config.yaml
head_dim: 64
norm_place: "pre"
dataset: "wikipedia_en"
Each number is 500 + 50 x the weight over its row's rms, rounded and kept within 0 to 999. Layers, rows and columns count from 0. Numbers have three digits each. The size before them is the row's rms in percent of the matrix's.

# down: layer 10 MLP down (transposed), 1536x256, rms 0.118, rows 1033-1132, columns 128-191
# up: layer 10 MLP up, 1536x256, rms 0.118, rows 1034-1133, columns 128-191
down1033 109:415550439432539508476547500484519475472492471412479568517526460510498508453508480511607418481461444486418535460521450435480469524430531386517560512388519574534510556489551496490515532425535421
up1034 093:507545570481474457482508503522560506521541547532592513536582527386577488491429529496472524522537504536547505489601535464543490472569455446495484561396535493546542495514551506498493522536522483
down1034 092:381460514509504509572516561447434436564509520438436493416501482515521472539484573545500493540536506456558493540428535529442453470539452494512534483588507418511587467520509523490517482517455470
up1035 104:390538430475564398475498572453417520532590486496525514515505488465498528507448489521478496533485493549502451478475592496478549433487471491481502644430484488492519468498532549533509498510434563
down1035 097:525506480559542429513518458503446572453489483553511525464396665508582508473545632546554515422457477522524490547457471449450516454575486473489484454447577532471437546548585474513529462455593527
up1036 101:576496537434453524399504585509638461583504500467515559509506473442484513483480519557463495550516484495505544516444472497514514567453496492556495480518482395458441490560452497413475493518516499
down1036 098:445467466499490448380421506437426420433547533526517491558473599518541542562452407411515579505566503522481530512445561493477535539453501479600519480472534474519464526557556493471516437503496622
up1037 115:530479536555481497433421563489494415386558492504526525440495483501512579514592526489545524538565510585526470515472520495475447504468446486559485454483508584435412447454428412514515520512497452
down1037 109:517529530482487550556491489538486497518515411413493461421500607513413534564616480479550470461603566474540518432539465449490558526554526449410525532529540540499464377389568463572396496565513643
up1038 092:450501479523489497525431547552589445505459409493498500484475476601582524497569503472508393495533474531485582535513537523568467506478505510549512547477492464480585479495495505491567563486510475
down1038 098:490486554527502432489458465500563580504445540477472506537384496483469487554417498412569491524547563460596572403570456535449409525514491480461498482518553496484420403569598477591501465538495390
up1039 097:539439465470467532509425528512487496480521545495500378551435515446530489558501414440588466545437495471436458475535588502520595571546475551562485657572579558481523456508476533347439598478546421
down1039 095:549583499458464523515551491491568550470467434532588512503489391432551592519473569487520572516441479352419502508487527407553497554531484470372499420361562408509491459490577472499475607517534498
up1040 104:547498430544427444504561492497465528510517503483408492501503506476513436477491465494514491469548561484411516468544526487492455487510464450442488487518473530558546493424455578544422558555632465
down1040 099:468511548511575473596629515468539526432543479437550523597560422471506446492530515412507555549464567519522505487535560523457444495474601494531494580477459463510520461612519521479576578543496368
up1041 101:463497428449442570506509508526535408525526499492558442440513495430570444485439419472559506417575556481516477500524524455510408453505455541480602516546443490495536509379494475431528563479481559
down1041 094:570501433540465545589585519495457503451601550518493554583447364487474511521495520480508486489517499541492495533566491453569511490446510605515403498412514483403523571521536604566455536507407524
up1042 095:596470466431506449557467544585506569417415455594481453425523469509567528541467460549492417581560362553532506488475554435513465362546486484474494550450476488601505449562424469465406540491357518
down1042 096:527471514518493586449577490430493535511467593450456616437506480447587500510533541479469638435491462512555419478582461477484518476522491457579512429460508508548447514519407458507544523435477477
up1043 098:469433446633481493492478561513500538492520604444512551521426551485567456469581485442420470527460486537587437463516486514423485491546590522434393537517548490512469617493523542521441519466449460
down1043 104:481541459514518478606422428539523551482527439586563519535515506543448470543528538550448444557518536501491516558484465601450497491600479472469418524518550532430505421425518465512504431579503524
up1044 112:376528464488557550463472543469420540489492501506486558480524502517481440503461571555520509510482495543535521509508540505492506525557413511499404501545546519465501435520477454539519488467560483
down1044 097:483515447464570523601467481415473610558420515548545543515557491554537482479478535383636533531427442479581556523493528471452547447500464499432524488543486453551569577464584539516639555543480537
up1045 103:517536546538522555532458500438518496482545506508468514563495507441593499556446445546451632514518483440496539544488500538475521484561525575472537624483478469508515467472418454528542482555444522
down1045 095:513539479452461371567572468555491500492591563555527531501462477609465520518581422566553409582428489550453488484498510502483563418470478478537438522566511479434437483410563486499397571520514522
up1046 098:477445588420501524546572451409430467496493612526531500512529469495528523521513531565410387492474507464519549540604520537468379547516459493547546452367445554567436517495452508525531545534529510
down1046 097:586541535507475469527439546451523392471540532563507449547406423530466415439515515514433458464472504555465473479443517427491518573480456516448452483443463512426475581447429489526441492526490518
up1047 098:568524529557531564542477513512516512516491538457513509475502441446514438424600504507574462405501582485481522451533539439365455542470452440573552419422428554557467522461437457422508575497502508
down1047 102:592519572474469527542452501484493527438463455513534451481476516502468523546508434460448488411468525422493534553463435452467476541443507450471606514503495570517552517468545531500523535599456470
up1048 099:446475575449496509396394544525447482424471569415493500556508376486577496519544499531462561529464607536506512463470539539526423468523444429459541564563556480471477516481359350496452553553526520
down1048 093:526434538538480491473501531443573485531422464439437481428455510446550580558453489572505548434450488506532416605517534365463534540481506514458543416473474532442579480523544506428515459516489570
up1049 100:491538594521479567532560529536441443527398483487518499555537641502505538556505517484539456422476497428457527457511459494539561483626368537512410471481485530525514558535454409479425494420575534
down1049 094:453565558448529486475510514510425516486548492595447501510430478464490609444578437423352489520454565421491529451488439524553516504516523485432531581443541453544485537530538463588506445446518526
up1050 103:519521478440554477462520491457520497459529464393503474558477486511519550505447563592499400574511566459527603510464509452566520445533442516552484505461546574487456657442494515472559483392541449
down1050 102:512551464516430495501489513566462440459567562514456581500473429551580484460425359485450453535498523539485498479409553486502504491499568557441534520510513477513408514448514542511524444528548629
up1051 089:493467474457382566512477565472544576559569497496474558518494479493468458509504499536439514540468529493555539562433567452549456464499458580558465548557497457466507570534517648494416472428412473
down1051 094:523496364438524458530487531393516469533486541570546507463465498414461509543497556505474534552548498507502549599532547520449540551544450513579545476525434546395456533464457488480556486465458494
up1052 104:534547520454477564395497538469575487493485394527469483528510535478460507553512525488434418472525502544418424524459493527458513547510465557543557515461483555565454412652476428449392460486529530
down1052 105:585550589569462549520453379578505487518423483532506512503553558522456571460436487512535527445544420434587513470533515498430471461499464447455559563452469529569461524515407454477486568554440493
up1053 102:508554554560427508568513479482531480501457469630405477397445565399497492477452515494492470494553469518557475486435449484442463533557550483415544569492582533476526505502497439603545508503485548
down1053 105:478578557468574507477539478454482547544560427407551488482447486426421463489529438505493542463584576534532611523361547544478471516502550513468539545415564455515509532432487509487556519558516554
up1054 106:456558502517472439461417457525544487513526457562484549471460439452425514625530512468562426491461487495528522598622418523435480505488434473447627528522545499556548636581425477477471494455499480
down1054 100:557484448573431493472526518544508513476423411501531601567503521489462470498551506481485485488358525417498451518508504492479624592532481460449596501500486547506524467632563494458496445519489496
up1055 103:487508468561529594429497486542511485451513492565535575470528511480501493487588367556530592451390465534464510557459497518446478465436496469489441497453492431488451466441512521508486602499517415
down1055 104:444563518515483456535511507462404598529455545520487532547468571541466610485511439524466579566417513491481581474489572630544507418492486518527542494540519425480427549499526498560592509425522575
up1056 086:502484579464428564532553542500550509479481485561416453487475422535441478469481568540529418525489448421451552403541591538515577538569511425504439524498477460425593461492489515496448474551506460
down1056 084:407531585438662506460487462509477444462547540541588542485510544498575466490460555511471568494449577541551502451488501408484385437534541446501512530444491530506487514526491567568553544441526555
up1057 099:533498403484567493521582450550529503494592511429525531540553546460563509516473505567472509494455541492568519597461480554519462477511415480505488427497490548453420445497441568484494474535541484
down1057 100:573480510577477555527465527504544504527517501530421460405539532531400431450447614546566548641576534493471551471459509501476410475526477383604415537539414465444509499488556468538439414539554494
up1058 106:499505482417607491467521464514541458478597497407606549579565446470469482422474557525585415498464567548456493514493550527452561614543532507447451509454429598375561511408464472489495480637476540
down1058 106:406547450615523481647523533449512553457458469558464458497533471582463411528492474424451520502450484514484536576555438511471539405539442482573499455593496536624513545514503515484586551534470474
up1059 091:579511498410444460466530498464488612500480601437484488555548494526470516491482478491610479544439494481536439540447553575502544523430456550498457449448493515490481502584594518413434479499478467
down1059 100:418346553493478460515553484484431560503529456495496590508535428525482495449498469455449536552506442468442426461480463528475552607584507438458481475631492589416546545516475464521465449563479432
up1060 102:436390627467434538474636542565348494482533422560511572331501510597518516461491477522403479472537550530455469533574416601521557524518470538568492512483452560481494417414540502503497564541530462
down1060 092:566487489507572476512456537493505454569430512440454520538414492489517509531541461578539560489617447606470407466541562460582474504484467488413479442543519493444494518515390487480450419452505513
up1061 095:521493484561547511463462496525483479526487489478510459467502557506524512419493491485501520548435460486554501563582391531579434529551483472462456479474503485447550345452579492484474531545494505
down1061 096:500510479538535406505397503580576440401523466494555435496390527492438485519558492556549507452498527566506487504476472609485457541452499473559510504447420505481532558512504490486526512510557471
up1062 089:443527553422454514492519476447494499505532505601386458417566492534499439535508490468431416448363538445508499477521515542577505479506504532552499511533598537552522533435550507496493466482483473
down1062 089:563436478516617482616387528588369482467507572497419436503522488549460485497514578460510565482420458431519598471534485486607422588500528496462451582572400449547516442560528516427472449490521516
up1063 098:378486385538489409537489519432504537466561497500469585540467549471459578491564379517517479560520486469467519538475576460462521508564539546508612500482571542528498544480504545475370465439572492
down1063 099:461527452532460531533539522569585411506534579583496485560540550551472423446497494647572468456549518466507342530478486495545459523462489480579558567573546491533474445538523449435482464497521451
up1064 105:462551441491475463596537448530478502453491511349573494609418517444517618574497484429556454511416519487474672591635455487544538482437425528559526504500497556465531520493475409487486458580477476
down1064 099:596562495497509538488524531559609564489518501512533496579525515565493447444547504460515512525401426544442500535421448524461493475467536516505486495395500348522426584541539446561489431570582507
up1065 106:624548475479509504529494511510487476522488535452523457530475552509495534497501521532542440503494512534496451473545509484526463460511547514485469502510466472539555511456516546454443558522449538
down1065 105:589513480558551490513521512418542513549540520441543416459571490479509465455391506498379468550442485544530476468532514478463532474502550477505452491476511458451512504488537377508477517488485587
up1066 099:490492531488419445567626482520472459456523591542563526487513449488470508420449438401447497462514460497486515449514527450504533516505522505503469555589500493568342432490431522482468550533575518
down1066 113:536428543553509593496406441631428473472481496498536582419520517524518474405528618476441476492401439466583598478594479527464473413555452501473500492542418490468437513452422559554524384466585540
up1067 093:489519507505395593434370466550501411505535542533538574482551500486555449542561449491567487472504415502527482524534614465546502517456494510494444463433519528559561459562381518478531483561513578
down1067 098:542487493417534458445507521488499462502520574605475470496512573495428524538527515553471396423481492470481548444414536516536545487547461559532492531471509520464478508605554454503571589552496434
up1068 103:565530448556453497533612510469475473507463430321456547510521481485426432542569525497516463510443490490511506539531549525511485543496501470469552513541520614533549538500447442535499432495511445
down1068 090:505566411525579397534549485466458502626529546449420574443564598546502614428477521439490507480543470455477542509516492413479577533451514560499527558551470495469486489497468508457492506515451461
up1069 098:538493460430547484521471523488530495490533538429581453511459476523590481463435463564611517526618461517537473565437516421451515585519486487574538490485567485525533466522487548515536508484473440
down1069 099:486533454500551504509484485520560534562521490456628506445609501574527508450486462488577474476490446433532489556526397504566625458540439489447453549583456480498456587517453474493508573471547535
up1070 099:514567531559532514400568467480445450544497509479505517438492423608523440463533514510497449534422569545412384515503454536442520559479373440448547512440501479526406521532488508569565621522655471
down1070 102:466450441472604440447442595521478475442416495513455474490476569393487452560478507554507581525462522530501506554442411510400426550528524456546513464493481531543463558542528453479529504538525429
up1071 102:524477519531470541471468532409524474408498544473509455616510491489495462496425473532488486449500572433496524484506484491435471594467552541511446589485557576525450449464538526550538389515546561
down1071 099:454436536560438444506529502468436409494486436426500561475474536504490515568486503634461470484599531430522514452421475458481556552480505487485521506547563572474428464427468448529550364548527537
up1072 129:547566460511427487478501584474465486475468495545507552480427491515562505553452433524532471495476562501472465472463505474462517564477523494471530559485500551471565485568507503469459577583411533
down1072 107:538524471504455561521538516459528432396437561399467473504526483421507488467487526463534536396528472494500527558530498408545491528574619422476464534457454509518622499567527517546568656519426509
up1073 102:490557507498437437526483459468493411655531580556478494529546455436560540520512548395498511443570459505557470554484547450494506484541594535557495565467444513435644434472578495492482482515395616
down1073 094:526492433561453440454412540523485474595441499502524536528424450525378551570430501416486485465520456557593542517540526409417506508449520537600484524594532460508497536485555523520500485521470478
up1074 099:500511427503467497491446495512457517471524540497467542572342490399435603529488522520520457423497480469446436533441517567619503479467528512442462548385493549544475524619349523471547443510511479
down1074 084:554475552482536446544467525495537471522474489589485496462444481461450437422546477526604561472575429410435575514536449465533484446467506577376538444478548446513521552468619541503550520496484441
up1075 091:421470441569533589529515541523455566497471511399517524571440524389450448492511445475573551573468507552460547530461384471454526493442487492468624505562575514449585489508418532528539541588482485
down1075 093:476619556518439465515572467460500553444524525469504426438524476491522511472407433462602455573542496437406470603450499550537507473463582468535472512440452457558569522477495452513589495490433515
up1076 095:402526577486510385523435449525514480505587472368538511560520588443544487562429543545506469457518594475467463480426549496534600493549468451551454512520469400446533453459431478459530460456468400
down1076 097:504545446604474473500551493460497480454530551519399431515422483441441506525567546493509435520546438446487577466510449559392495566530572558522512438583555565543491479520525502475406606415526489
up1077 100:437652462522519527467549526579493470518524503621494533473423512395451496552505518575532384584472524501539525474549447522541480572526506481615512433493575551546458495423470514406524473529495452
down1077 094:471402502557489465459473626477493454424485493447476538469512453521488458549621427514439531452487521484434451410582459549513497528501579524384393445533394504462482486445529434540515396491500418
up1078 099:412544491556542424529544514443484439489515504553480480492491519443445400561496516474545468471536492547548484518459461513419449452443469584463510514433466501503483473486540483536488522475407491
down1078 105:438511501479551479399516458529545524454525570427424458506498519499408551563492405465533468443533463497519464461566457549522523490481420529524556431493413534510552456448508545572533487455446513
up1079 097:477525486569487563477374461528418539542548472502552494575443552494532539422536470455575491499420486559451576575450466505506560519515597553604659469546516464376558579460522480486447478521454518
down1079 096:554555539424482516514475545478541482422510508464615487546525453480475526485501432452547567520458496578488439631552491616557472430506506527459595560624463426510471564524479525455506537526512566
up1080 091:511485526492541448617515509439474496483503459444504455474656430483537528471510473451447521427545563536496536564443490528523535572491459518468522508420448463500527489509544468462571507576476500
down1080 094:517579463425612537556454529596462564490448465406614457517536444526526416491453459470546482548486429447459641545485371462568516465410637493525500496466491514521513477491439450541566521577498518
up1081 108:461560521478461415630509563499403474484479541574484481459500556493501456569484417478554429543547536503516508558608624501456530568627459531568466529559533481488511445512471545515494484566464422
down1081 088:517532521551600480504505569579443564500525584563499549501492480534552493456515604453546490477602489532557506427519483531491532543458487520481506429489496506551457524515499524527446401518520377
up1082 091:530436479586585540563600451541450408496525429537486486487591517424500491549454438499590438502482611481525578580461541516563527458487476465475561532393571470463438475458561448536554454477491470
down1082 105:537501592511492454431515600357443529468528436449499460475547498464426596407567458524465503561528531576546432509547531515484589506540514545542496414513396530583480434516409458476396453476488454
up1083 096:527558501510563559601530483475547432525498512522458544459478526472555472429527466385474550426498480468540517479402485493483573597536472530490534415445479485581483465496502582536542492439569451
down1083 105:500537641482475517420417449525573605530494465565493436500485454513440505514563490492574401475562451473511455578497457601455505363458503485505511563492410540548486522544474562468466477379509530
up1084 100:600472463435518538535523549513506455585434478434456448612562420475498491470494588527490473447499455523461572551424476567594486458423470458412469465491507515508555536578464541479476472469425551
down1084 102:542572473419513471513479525516487481484532409517447529534475446476550542528433435450494491439453482525550482619458552545532424570486561439389477466440575483492498522522483548511490526519454576
up1085 095:435466469575512525497457539400506526530595547506531530565567487547533601436496456441479429543488596456480526529564404532534518542520500539545376466564409539418408507495512485384518522500447504
down1085 101:498573413425446554459466540493570332473412585554505479451446628457567498570538514499593482563479419543507483612546454534569514513526489490519475448475520505559495476467347487476512441457474486
up1086 099:451495491601553522457442533548480500546420463498455465414486447531579442560592397491557497499393521534477457522508458564579509452537530514467517426465373460525486502527398564515527590460472504
down1086 092:578513467444481487469567475403527459480536428570528531494403482496528544468475499429476573511506475340464508429482523521504457386552439480569508543467551520485490548456446427498540481472536421
up1087 107:509580500548446449541547521511500403515447452500518452544535492512423457458478472546461486547386372513480431511486478505522542471485520500480636510528471522606534521426403514432468478537486390
down1087 110:560464511441467415557465487460489554509466432558486587508484535433537510548449519486478380500423428465534622495429491457578527471596458434419491431503483532481571522516461426492499487585534459
up1088 100:505504453478511503521462494484557508461473482553519448498480498493437512490505414430474594467488495553558467523489542517467530471518491495545579596563460574484496605576475515423516544523505470
down1088 096:506461515523494411468559508490491544530536499570546468432504493523468537526525518434490523499532574454565419446565407513495454472460577460424608463537525484471434489506509480459475462431516494
up1089 103:474568473582509415510516531522530513476402569413496407558422460477495436523515489530547481454527459431461472494458514549528519488513466557432457495530514561482535507499598500487428424580564441
down1089 097:569468550440520536482461494508536418520458503389497530413476524504511452549451429565530548565401482558482553533468477495540506564510530453519480446532556525505552488558477462528535525507465612
up1090 094:642428442529489443452520544474548555483461457484471513566546586474442498488486578601476580465543529507474485521532454472570478551481482516417515530431407542422464564469470474529435395518519509
down1090 090:479498464552510533455424468421481428560466478570572609534530496532519513629483533442611507537497478456543500534393511449422461508597459555512545536551461536480539446588575495471465506520577441
up1091 100:458507616533538589393431487480472458487484516530451553465447581529434436622536530598494503478502550578424457639453457543534471563465525495502506535485395434535450492471549523498445499496408446
down1091 100:538517503482451494411559515598469545446446566439404504497436555604505542475499498498527531441372504468539440500409436539417543487526493501453523478406468539526416542538522438545479445525646572
up1092 100:525522557454469387561540417533501357526533532526477577494513492488557504472500505506477524453571498530512479469633528501521559489538545546478431438569491587411432583506438519453546536483498547
down1092 093:490537464547450542443524557462533495454516560493518491463477494548441479401527416429561509531449516457506419561489478486535469472462511470577505461553514498577513467559485535473544496444499364
up1093 110:453526501439546591476471505386537461526446475481528445398495484445544414485510511381506474501356464511548432476449539552470503443544538546514477536458533507441546513460442533521526457489520568
down1093 101:535534507492508536496522567547557502359482511527517602437468475526512504530596546508494476522512483501503411474493476534544448561490571593529588498413461500486386447542420514492440394438536551
up1094 101:490464434527516397526464525472527537535418554546514491486521460469485441551593592341559538431456483466486452543490548398521595401567462520491523422561464509399528534518523495516528475454513545
down1094 094:496459518477507473472465574468529516516526407531541524493480589561538502551446496542436494581537549551482450401411429485558585474498494439516538449512474502540500464486453565466453562585571502
up1095 096:533553601537475529546529496558499581421475450492502445494543469516448524459508519528570587471494508576485458510509481410500484520513568399468485572453503418524411529460461428631540495612520415
down1095 105:522485564424445470475461451570565490552515467575426519503414526511495452460505499482532438515586488506581528480509569470583596495436550494552487501492535547552516464486484403447399492558533583
up1096 097:424476489549507554434476457501491535501522533430551584534519488559603404486464523520559528504501468624556549477586498541424546519546588460475505546402422540595528481513605455410463574506514430
down1096 102:400516521446486541455430454580466540441570538474496594512528395526481447482543541443545442443530485500474471521379461474585449570480513492387416507546534468463577495481410521423401433432529457
up1097 089:567492513508530467446501566411436458440452479459446541548478474615495537511530486545468567415513507483466548511431445521493442558544590440549463517551518505426525577531530502504489477364493591
down1097 098:409509486536503532495526531478483510559548579512402438497549567516507506559471556452426531602563505593481544486513567477500528498558533522458534506488584448467578483526541549402477435505482536
up1098 117:524494470571488433459461614411465521572478465485553432515406498440492581480583529431508469473608422494623445495498525423554517445544525537567492513472588511430507503510510441539524454445440447
down1098 121:488481481592434464435443535439403507518488439504524416480482520577512486530470497416433526519476478575486463490530581515483507415546484483518510510454574507500501483506472426485462396507507548
up1099 105:484513544495493507506449451486474464518471452488446396481530499480484463567443508454495583440476559433577576496531575544457467510445561392541458584495600527469540539433497499537469435421525432
down1099 100:553432503522451472441541506490539511507510572483479529564512587496426472455546493541525457593487402550535451502507583513629496509495519463541461388498443419493418474555518531495595601539535526
up1100 106:538505450521492531493514527520521482432451533575528486470554523420586454550513443482499572362460575487516426472500493553485577514451462490584426535567531529502524492534398503496526483454610546
down1100 100:489464479495547504393486532415424457515444464471508466486506478493518516441370472430543537553553464448472523441514577553472561520583566377480445530429547457516465561521425551560426497508480558
up1101 088:557446546464523380443482485493459571405439464439431522498478541397448477465575468541569539481505570464500462520559562446458505414481569499448490474509551535468498480546530486486450490412503382
down1101 095:393487517578450428436447465476453547450552353490431447498551496491445439452591506494491323489450529570457523511526393555541538580465457507500494480571453445516561490491465458469530500516564448
up1102 096:469433516421417499569504549541535501565450595524539447434520471565596439537494473474497525653534458505411480490550469541513487417484483434457510514404511535451500529613484519360434523533538482
down1102 099:507450527403531539444490458435569553572475524539510438486533520451530513507539488414499502555551454492557507460486516444501456470489560453564440490531419433531500601521466530447531534549565492
up1103 096:493495428494494529504538523422510406542461558562430511487521517525518445548547470501531585532490497542518517580512462462520554491527499522518436429523471531493488480499565490576472449503528601
down1103 102:546510448532524499463569573459412443553568506600543450477505508493497512541499542501532534426461409446496485562484509449491533546541465516477485572462423606488499510491522505562429399495502553
up1104 104:470534582525493435443527528520527553446444508463588494490417529474591493503507562504489494372456537544525462521517541482500349541518464528460466510456517514421457489503551538463406480519471499
down1104 101:543506470552469486495510535493546515435618534468528479507506476557498548466542517566469467486493524424578483490516449555537516511457471441528484428570427491540568532420496475499471394468509433
up1105 110:562451530523492547574463460611353508506486521462594563462596464526519600564530439547496536436548445578578499589569446511451479420482487539484457515538540561502431535453448527444506528591523559
down1105 100:481532490499501496531563558547571440518561518494431466554493550510527451511421554476461451529438508461556418591542457535537533576448465519504438456539470465492455493503465382546546561435430468
up1106 105:520553577488481385518583515478479424444548516511490489453519645478488480497513415530482500569398447566498409554661527545583456509446548546459503635554388480617424577468535489568535505462545479
down1106 108:553563408521523475602491477520532537482430543525561542529574545496482526588404568427493483511509411513500502458525494454594497451491452542419488439542464555506502640419525491508517521555483483
up1107 106:507401464499504579549546549542438482515576599521483513493559542579479527508479530465487407541526539617512549524512437401553543558574574477549505504472496538463491470443502476458525400489525547
down1107 106:485546565463614559483506458543503455539450472513463522483510518529480497500493558469420463605490534443495477498423551517504584557571408544473529551449503525490499496526555565444530379451440578
up1108 094:466541482570568496481542543515488482481502500478508452418501482425575483487509505591449503503539544567592404478437432527588462541473502523490414559509544561521450543572486488473475515476476514
down1108 099:526501444468429453512491496490466502489440526622551531565493480465470508409536511433471547492637494436534525474525487382492430416603451461556544473465508500506445520413487516382531454614501402
up1109 097:462545491552498436479496525505469541370442481523503553550557392545406408514460484489469513529414494480533568611480483538590448535495466551492520581529516486452469515401543550534569476417543448
down1109 098:575541421483571572532422488605507521498474478535501577570496530452526548552522450432604517519394526551396475436413549560464488471559430486450610562417476436481421466526541520477521513508534536
up1110 093:482450498499548494472523529445517519485431527549408509456504478569494388623541453392518520434572534441451460554528453529462517414440509413549489461489418518534509559562484471573474521444438522
down1110 098:564581436420510412417464520438512503466579463509507490520425428441427460403525467493568529558528531487428469349486474468492476451536540568515655549500533534483516557505479481498484508481583495
up1111 100:447551470479475529520484455548529546494503464516547444447454447564581551498507476427647433489470522529517485445504463547502403542580480589431489508502524537496456604549529555435494602552603507
down1111 107:508606483606519520442464488429548471538555547467597524513566470487529516503386510465497544510405490542486438628520424497592626533460482462511468415480475532522548504423467553538491551472425457
up1112 099:504576518535493574477429516516429458487557442519461485461420515504536422459521466468536502506499534472514526521512492523426480482543576525424442555522546571436405511414507464510510468550532440
down1112 106:495500462520496529506422433475498494512435488530443569477466496501550484461396459447433417554471520472537558513499484556475528460629516490509542544582531536525519532472603443537428422534441482
up1113 102:520501472455432485577493507454480452520578506488601437587529472405547450463513487598480505483552511389512530525470427370511455522474562552477474592514536500468471495572520539427441460525559459
down1113 091:516481474529520553498470535436513525529471465460480533453481565601400537467502423573545607505587571598471505524489506587589493428471449477480570453439551461486504469377425544468444660491518514
up1114 092:423520608504435539454467549450425507474480471471475543486450528518476475490474480476468481485507510555471540564531523558497547502492557544508507497450476358416542511599547515633503473477464548
down1114 100:470407465455415396466484465424507503554440437446432421530511525569451424533504477527566500454471541508558487545471434566432510545437504479529602544488557503423525571441573427472539469464482516
up1115 098:458536518562517563634499554510495513445466397513457482504540506599560453452484559588458626399499539546539472450491543493403486494569508456398443485482581538495500454512435427422469529500541420
down1115 110:515511543497541463485424464468560504452570473624514442467400423502513363510443460444515562497439524417504388566533446561526505586453565504297494486508599448410435569444408530458513477535503504
up1116 102:468504512518535510481579450530443415445532568571570553538562360545547455482480566535487477560474535487582449536531558472446388451432483562493517503484463521448495472468453546555437473512492540
down1116 114:430540548484561407542507548575489492432428524513512454501524472419525493513524454454599483491466460560526526377513491410492450513488445459458485547435580511462480541419437582496598469624516535
up1117 103:457453480466543587422414504422516580468517564428499441532465580525562478489516443387429485484534530533482396510489531509477405523449597565540490401468479509469454506481591435505430502453434566
down1117 098:587513481436505502475551442550477383545515488451536505469402464562491532534427576430490552501627461492437534407484495562484544470537522493507466516555445491560550534479673545509478535472510514
up1118 101:513537524453471443497552490557483485444509530530528450589480521496534534463464445503534557537561621516564511500523597408427634511456433520501417522588439556520522538485556509436457442498524518
down1118 095:486519505494538589395516511492662471528461521572442524485461462596530446478497578546555441514614466450557492424564525444580496455518458534495529513551476512547489511401449477511458520485521494
up1119 095:469382476568443478484414554532553522483490529459561483573452428477551566572518537546430489493466465425467555517445485497426587488479545583503480469465564587511606511523503452522475510467525476
down1119 093:458434435436513569433557484492484548395497550636502505506495512582558533496522406516483517456507495482513499486495504499480440548539605459438509491560548517525481410470486399414524517551485492
up1120 098:587523494549519543498485641513560595524503578507540503506557549554568434439440420489512569459478536605476544542534526609515560608558575517500450548515524511632490424451395495478495522489461473
down1120 095:537504476465503531472436564420491492444514488497620501511525489493514487454542421456514537567487468500501446547445574541552581445408473453535523473504471448498511441606507530504511449568444497
up1121 103:493500588453501428469444463510503517482564492474459392522502493468431387484443460441528552463477541480549492520581443552467513504523540514550432413465535534556571475506466543613508467512455481
down1121 104:481570487511469580455429575594499501496457593501613516436553511538570567477469383436500504483493519494418488506509531501540475480493567479535605542391391468516532449583493504601436371453486552
up1122 097:384487545528435477547390496465572510488423505521509458506519513459486403476421436425617550498480502538592425478545489604419446533509420474386599505420514489588610479567485461543524445493536490
down1122 101:587551549485505505418535513500491459481580530572469501558471522488549568410496502476483565548490502404533456484503438470417504443461451496534553465525444442523441524500500434462477555479638461
up1123 097:517503500471478565480421576515446483448443428439544471457586465494468507521488464503499395495469506474495444539541531396322482493526460533582658477324550495529541474486454437459507517530472491
down1123 094:598547421492516544563482459477497546493499533580488443486548484482581486505497470595514532517495532599529468558417558555567566519462513523521505579440459552558473476635472504501471556485587511
up1124 091:432533519516477487468467513517560528506538446482528525467525468500474471506566443465459547573499430502573558495468486414454447471531529424485634544390497467409448427453513490576552553412492461
down1124 095:557506586482508442455420490568440483441413537468502456458506504519425578541478420438578514503501457509424518569442548611489500578494552392561552496550477510536511450437499527541532482428483559
up1125 097:505526510537433435419529506446546588414488467564547460472460565570604616517481506486524513433582481533509471633491530436459481556496529459519493563483512491493512516494492446545490484470473407
down1125 104:490454463479454495512576567572434530504518548412448468497529501475521448535506497470493465524480504508593515454558429543526538497492527504486541460538505442481550483422449560513494481475551412
up1126 087:499460419487522562539405521523472477512507531459542495516425458508481454616475502426496471500507445431422543463514581501393525487452501481485459470521385486498598466535504499406466432509548510
down1126 089:484403454580491517491483567514498438511463568401493482530466475496564501549579616427515539600485516551486521621474532544433534476540514542547524645555550452537460460537532500568465436385522481
up1127 097:443450554522383563549575567588507442491523490439529471418597531501473473496520525479515514498486494565469505558559465500440533517488553516550553475541476490502493431453450482508541570573525479
down1127 102:447444519498548466530545522529537534465519494516443462550448495451510508514587427423502529485473524532517527613554509540482474478491460465476463444498468505444421496452508433642485537603510535
up1128 100:536524554415535446522493489554497597450452519522509566592483487531520418538527514536506500588489534495567367578543524524511542520531514490541389577394417533530429474483575385519478437474572530
down1128 105:438533526546533508512501507516468595443448501534437576466504541573430449525518538454495515525475428420546519433507485580406494429512507441412554563477453427529409445550525380588518568490478497
up1129 100:439412621496607475464498477488456436545502530547497430506477553587492490409489519516364488539492545487495488558508516542534456408502607389453493475493498450531535532508468543411376460441476478
down1129 094:416469573562509577486460519513473552487499417524545555515524446446564527490517516506477531467495456490526517539593394514528505532514441439474469464472514503377415499451508429501516482467425476
up1130 100:429519492517433473526579474462378487609452535517504526508370623526488435511518437531486469469474575584544511580496479441514529521366469420496361474579563454512605555448606499511577480542388506
down1130 092:477468588430480486469448440442528563567478525448492567453474523404548571607503442479451462456528493391621486415515489469501503533452466355431500412413515437569553509642440463513559593528490453
up1131 108:411517516465436533481469444555414515454473465508478530525637568485585442417570530459478511486457476456510517541480572442434491590452438497576511558496470452501520506478451588534479504466449498
down1131 121:502513493543591568435528496560522571507503552409488389651435498494436531481588437462560564426516485510446451474510484548450420546470527593416602450471457492426563542477509488592514491401499533
up1132 092:551528506525502611536493500392440504390557538577532496575457459487544505498475415482395511499486492480524393504522490449529467475513578479494523434508593525497363491514528501458432513413511536
down1132 098:543506487453469509556487492509508502519454479463487488584538490512473656551480506580485481417518394586513578464532557445505451394418543417447522526515509502537526512541506443515455484474579440
up1133 094:477540517497517498462491562480432457518466522578511473480514439370440574502516522458564478561443520470494516419572482469417474454491607471459484420508494423473446578503525582470567457515480430